config.toml
d_model = 320
vocab_size = 8192
qk_norm = true
bias = "none"
init_std_up = 0.0283
lr_head = 0.00907
schedule = "wsd"
decay_shape = "linear"
batch_tokens = 131072
steps = 2237
Each number is 128 + 32 x the weight over its row's rms, rounded and kept within 0 to 255. Layers, rows and columns count from 0. Numbers have three digits each. The size before them is the row's rms in percent of the matrix's.

# q: layer 3 attention query, 320x320, rms 0.0432, rows 0-63, columns 32-63
# k: layer 3 attention key, 320x320, rms 0.0459, rows 0-63, columns 32-63
# v: layer 3 attention value, 320x320, rms 0.0559, rows 0-19, columns 32-63
# o: layer 3 attention output (transposed), 320x320, rms 0.113, rows 0-19, columns 32-63
q0 025:154121143091145112132099077080132113127089146158182093127121100071127101029097128169125092149122
k0 016:081118150119136108113112154102109178179092155150143149134127113145063085083123130151133140162099
q1 020:097125131187095132112155153083111182148164063103120151104154063103185134195143097120189124069120
k1 018:150141112153106141163123152089120049124122113165133082099126141141114128102095143137114138125159
q2 035:119122059202126151171190151135168116116166094101087168145136114161155176195177079117121130073141
k2 024:115104110076164138136092107085086120152144144169173159143129082085112148116107151123133196136138
q3 037:128141072197088142167168179154160126105182076075095147113098136117155172181176132107150154098129
k3 022:112189092077150121162166116120126113130162124146131128115170133148112167090100119122134146137154
q4 022:107113172132103135130110161125117135104133116152167142098191111133141086171100126073098153129094
k4 023:101084123153080130113137110148146157150119119143088048081107181128104115087124107205103099140157
q5 027:142105166130079142173157046073126171150107171072132108113101064119116103115157060184109127134127
k5 022:135103052107132100148108133122150134176148136099172170188164127112111204114114153185149109133094
q6 028:129171124098159130110111133117168163127110199098124168124158093095167120142172165133111124162124
k6 023:183108180123165153142157097174105080117134134103135105140095152119151073157112100081105152074124
q7 048:133141081154124129135145187149153097125180114124090123102096140145157160196171136092176153088151
k7 027:088174152149194127122167126078083149095080095168071097164132115142103084092104146091154127192132
q8 049:137165171126139100085132083078093154160088127122157106152140102133090087063129132167107084194112
k8 029:197058094115105155114063078201159114136152156080167167165150121098139128156161127149099142087120
q9 061:113107181109156138084087060106103124129112108154176058106117139120096107078089118141100086159108
k9 028:121136123126087146105087114109183120186106189113156183147185169163122104207094129136085115114125
q10 038:117082182112128162145087121112208091093150154194189103079142088125127167123159170073107168117158
k10 034:122084140120140129158176132159089122133133124133161157114125138225139097154150076115087069122129
q11 041:075125109146114093171115138090091118117107080137179099080105163083156148128106096076086122113127
k11 031:105099153120116125083091158162151158105134179141120178156153120151120173160138133176156116202112
q12 046:101187084160119105111167144119091143145117070149074143162110168110102144079105119162155097147107
k12 039:148095167099078135130072136174117137080117135130054144119135141063146173144119164152172164099145
q13 058:110123168123121146105116077077112157135154079111152100132106101125138129101121144142085096139100
k13 041:145079084128097158148075118188174088139129171102222129132150160137115148138112116097070127113079
q14 059:086154105126126134163147156122151061113134131131134090101128141126148118107113132085112108141211
k14 045:104127129168161142111139144155092167086110114096124162152104145105172099129119137074084149159196
q15 056:102153085145108134104119147107160156087103100158148118077078130162151185134142177099196199097136
k15 050:140135147086189145109104063115092120127156145141086161137173119052122154125141158049123105148150
q16 080:135149184114125164065151092092143180189131118082157168170162135144112147132143154172079125149090
k16 051:101087107057164172145146088137123114147141109092161172118123040125164149153126125159130112085092
q17 067:151124099157185106153115095092121088150148131138131126167135119102166073125180145066108124173120
k17 075:176080093118085137161171140178132091140162086095193171145115114134166170188096080089054145075149
q18 073:130139142129155155162164124129144202128103118114131100155086119117085128083109083198126105119141
k18 106:183137167131035145107121150166084089167076109161124155048065125155128093137101129225103111119143
q19 097:121210154112110136160159116140130159124166141159139092100138156176127111084092086063097104088072
k19 124:208181203073111136129172133143209117166138112118111138083102095193124171150149162122070060122098
q20 122:183117127058094123083163108111181129084140129114138184158116126135123133129110076207162094120127
k20 137:134134107072153123082150130094134119064111058088139109156084106167167127129103097174122082088125
q21 124:137128084160050099053159100135194140068165224062091179097160124183147124141120129133127111112100
k21 143:119159143177072086126131079085146135075095165146081182167194122147134170128150076088148114123108
q22 124:069117196132131124086092127057169061103117131136121149163140135160135139148082179109087135119101
k22 133:127121146101200119088092147087132088038126078127123133136127097149149122155153147131161114184093
q23 125:117114095130124082106156115128214125073161112099156127178094207113171081158130106085131110167135
k23 163:115138119095116102143114151134152140068114106153112082169103130145131108118200120125138049118049
q24 122:094174098149116080145151102137113151135170159101163111095158128126151121107144134113115190201139
k24 154:066134075183108111148118075178094162129158155154113169079113079100140140148156105102116126156124
q25 131:092127167117117135170107121167143155098088108145134090140103132134164148143141102165145107137111
k25 166:136094178147116139102108091170159162097084072140170154185096131107126107094179154123104089142094
q26 126:168080134172128146138119136103171173062122192084122094120124102113107119139142135116078103145115
k26 153:084140193145120201111166101110133185135108221079117133162166101080139125147113153115120120098142
q27 131:178111116120178113090125098108143082076126137092105097119086160110092086109153161108150133115117
k27 164:110157131073103107140203116098106058111129168096107104089102130150135045075095165080099118124134
q28 132:153168147115179150161085181199125109144119121136125126118193138108083168164077095135080064149099
k28 167:132111171138207153104097108189124124189114141140131155159183143161111169112147120169102045133139
q29 138:132166140144182105193108174141127202057171155089156170092101168102154158087084150193154157074195
k29 168:082112121095167127147058172112137142074115116104145133128119133160164147127091161130172180131162
q30 133:078127167139094121106135166147198171113130127154131053125151095137134116071082113147172129065116
k30 167:101126140099096217097132162123126129128140159109187092105114107161120048092111139126105087063101
q31 128:132081112165108165124141201130106141099147226116052112145142087138122176103120122182101162151128
k31 157:118116106158095133119126118144110163086133148145104102177163072156129174184122109167123169140090
q32 020:106111168193174076099103109163104148127150123130127060140156160123123126086139099159156093121125
k32 017:086077156134087206114157124084144179143103117125108135128145112165135127132112129138124088141117
q33 022:146118075138098172141110160137155127143170034133089177177148085143198142191148130137117205095133
k33 016:159109113171116167206064117089120082129124171136179154116149095092111188042150164104101113123137
q34 022:138076092139125151122107127139099111164117101180138132113147139131106135166119138129087173095112
k34 018:134170140092125112170150147085137097087143019111147050144121061153190122108146086064133100176132
q35 026:120047101134164123191178166098138155117169115092092150106137138153118165146157122101145108059142
k35 020:105129122097190104158106170154106086095103100127163117174132073106120170088122148164122167146089
q36 023:184174115149143127091169092110138121120124223140112112088109127138159167116146137139117136191116
k36 018:102131082085081111163100141098122163130142109135122096146142139120131134118106151124177061122101
q37 041:112097098154104143178128170116159133119136114117077159125114123122136123222146133090146143116151
k37 022:188153123086138127095142118140089100148161120119179041138078099074146157081125101133128163104150
q38 029:091117101136120099151130139137126093113079125129090165160139172179147085141120144095125129117112
k38 029:155130117148152190107120104165121116142164150130178191090048087066192143158138127096093164088142
q39 037:113154152110156114094091094121110100150116146173197127144154139104149148070113111150090070131139
k39 027:104157184126180179113090121134166130105110162136126209097109161121101092154126148099160113104115
q40 056:142136098119132151174185176135149140126167115114060144163149095149137141165160121124145154112169
k40 027:118134115119101101170142107164106146098125047134135052147112127066126146058146110108141185132150
q41 036:122171145118145126072141064092117152128140112086148123159154071131098129106109107224119082149097
k41 027:186098118128085161142103069151175065174154119102151090127143130090125131126101129092089163091115
q42 046:147048153100095175112060046132143161106110204073139094081098138062111130113091142168158175122119
k42 040:137128116158222156090154079097166063128176126123194176137135087156166119165126117068074103071130
q43 061:137117191125130141110087044069119174119151106121198117134128110133127113082120135172108102154099
k43 039:181060097084096179150079151206157099151173174092183101125147141107120167136127110101062127098120
q44 047:119183088130162084107192183079146124138156067191133135168140118184158118093176158109117093155161
k44 037:153132127121086125183121184173104155121099117119134146090124164128133089114129131188087128114136
q45 048:132158101115131188087175080118158141142151113107074114171127103178086144151144126132147120132094
k45 038:174150133123175156128162096139105106130150060069116102123055130132175096136128103097182128053108
q46 062:116073192105080131129094075107127145165132181102129121121139098118121101134108123139128131112123
k46 038:096063085134127153149086092130138105172138147138156093119141153164083098111106120158092146165145
q47 065:134206122158115133115158144098172146106160042137120157141084123141150126128149132098129142117120
k47 050:165085129104131187139106133194143118146159160126171115154109114090152144137162143073113141103145
q48 059:143056111183132108154096139129188070103121130127157110092166143191112134157143170084200159110153
k48 055:137117212118164145100180096112130132115114131072084171114060089103123094150105164136147152111115
q49 091:094103129101143120144078067108110158122145179101173098144166112136096108092157142123061111168107
k49 086:057073080117143126127064093098151144121151147144187114166197138137128117116124096117089160126080
q50 114:112123049069198133132166142104200152091110130152181125146161126136123132150162128115148115127134
k50 100:129166113108170103124183157110153139116143105075112108114099144145129127109158191130195102139124
q51 117:092122142178080121150148080166098082124158149127119140122087160106134134130111162171105136118093
k51 132:108119134155088143121042117136122178129095145123123108126153118103158115133095144151135150117131
q52 110:139138078098176163173095132166113114143164163161147133071161130145179132090129162115164128116156
k52 137:175122094128120107143134165131197137114120137118172048065124160158097082108124100154087155121140
q53 107:133140096114137182129125139129157074132170150152111073099100110150116082086084152128079121151142
k53 136:139153131182113146121126119112184187135150242096117050112107118096074086093139136127132122132124
q54 123:136143200135116093115107113154116102109154118193097064097068209149172219131148172085137170121156
k54 154:164118205077167065102103173149132124135141116165000105094101169130149140141110143119113189110168
q55 125:128123212177090110151095140196122103098100129064102078084134138116140087140125097192104082136158
k55 152:070115111168113139174157100167083086086107122118106095106135138129116104147167089165201127142191
q56 134:117103113157100104138138164121121128137093138126121156155129179101160165111086133114105131093192
k56 160:192146128088149133131072121125105126116168184103115114087158101150172161109044135117104134115174
q57 131:125100134165107096126111159131093129103145162129112145153082174136126143126154090090128135159069
k57 164:121132208174122160099158146071151137125100149177154100110155151135144130093131127130186120163078
q58 132:070141045168118118111082159186115168123153104180168168135147144129103087128158078130117124137150
k58 164:109151165138111133104093150116105133103094174136077105098162208150168085097147044154110093188161
q59 125:255114108125130090099110129147148147147181174119131146159176216070113116129143168084111137132137
k59 157:242155098164156118148129140140152192132116217117137161110112174079075120188084121119094134085163
q60 133:110150158144152099042077104141140096159128172108151177091140119169104166100111146179145145129115
k60 162:163109180158103119097144103174144167151130115151176123077109107112111140161103140149149120135071
q61 139:100159193185166071149144136120155153135156119102099171102155120161109103126116153124125075083120
k61 173:086126163087173119125113108100157168159157115153072147101137114208059131134092095122115117125109
q62 129:122143103169158129098161136121130173087127134164129069100126117114161156122161176044090075119173
k62 161:138140171139114100117095097078161181123144108176085147141183128108087150108128150062104093139147
q63 129:161170126175173124065125127080069074097133111086090109189087103183155055188110186132126098161147
k63 164:126110106156158150131123131142090133125162075093127109159097102129130082130125178158143155121120
v0 145:111106117202084093104104131113147113182117068098065139133123123108119140118198170061097132066169
o0 142:115152127072129094127093147148145141094126119152104112046159120046153132134146118103096125182124
v1 126:064136125146130177161136158148132090145194135064147166156109085019101134163196081111163093112132
o1 140:149129128102111124146098147142120099183110121097148108152115130139114111109177175098091132081137
v2 132:144139119139115132142158140097154127086086155105156112151198130054183139209162101060148119124145
o2 141:161119163144140181176168138110213140149116113153157115125136143074152113102105073120117187232088
v3 124:147138170129133100170130156184094120097164109141130084150122129134139089099092066135118108171130
o3 138:116136149180107130104083092121097118133100178151090140126091131145135142114164091115174112126116
v4 139:117142134146144140121129098116125144139151143104145112079134124129120174103082088098148115109171
o4 135:138145133166143123144119095116098147186129072128123138080168131106148079190109156149187179164075
v5 129:137077110162119132166130130105139150121074129102126096048087131122081105107159126161108173147122
o5 148:112108176227113068142161131124171106100116106151176136133150125196158078145164200101041095141147
v6 137:125139148166159123159149120159094156143169084107150163152119177082123102173141170155098120144100
o6 143:101119142119076100076129147110130113102129179122098133129121163185144108142187119144140156107151
v7 136:111101176105165035097164157130145134120085132107112077111147162100118115150216149152112130120134
o7 139:180133103153067160180136138136129145131162127114114124141147126110154115136142068112099155067165
v8 136:152157176116105122162128083087143187110134137084091050124160109113156119099137108110134106135120
o8 137:123133111178116128107124119106072121133174205097139092117123142126118181104167103068101133088114
v9 127:128153138140109118133190152084078176107104150115119200069105061137135132169136166188159104109146
o9 130:145161105070156078175135076126155168109154142086097129169114106084120124127118146090086092089103
v10 124:165176135135143023136159128160152077131192102176093127118124116118122114105149180172146146121079
o10 135:220100138144154144124097156106146145088141144109109159183144148122163133166131064129152136208127
v11 138:093131119153143149182134146140167142134188029149102077171119153099149140128104076102104166083118
o11 144:156145141098147112064184130149124164137089158100146194151120134130129074132130143086157149066162
v12 125:205123114125116105122113131194143096165076111051183105085122079142137156138175139115063133137165
o12 140:078121103085109120099193146127105137100142098178135196200102114122103121163099120121132149143096
v13 142:147122152161104079152122117091094170133140122137108191141124144175086128087130096107157119166165
o13 140:140184114122153102116167116118177138150140113087175166047137203167140180125110108119164128089100
v14 132:150104106102113179137145156125112107111161116086113157111122162075087126107163141132080141119210
o14 139:140133113138098122126139113147154151154102103199119073084194141101105086118108107185071099128098
v15 137:108097137121067130136102129099176133125080147087073138151123156146166129173112173189130097116110
o15 144:117124135169188132109154135103144164102175111112121147144132133157087108143158094093134137098150
v16 129:112132105158165148167122106107074179153129110184104129147137146079081094141089114107101087116140
o16 132:109153157142114096105143148115106132172089087135105123160120136176126166110155170133088116104158
v17 137:120113162193131148047142130143075110126088124163132152139171150123168123151148138182152071092110
o17 141:114140111106183115127147127095128148145090122134141115105105111170113143103122123093142173118118
v18 131:117178128138136113156085148110079107143097112136128154135172144116212107114101137147127147103165
o18 135:138157177104131172067184107118163149152111149160085127129109133151098085128104124139155174141150
v19 134:161202164196184128111106063146113145125151114089170091097079101064105108138122138111133132127122
o19 146:171143098110055145201152121128139187154172114106116129125098064125101134079115145079149116118148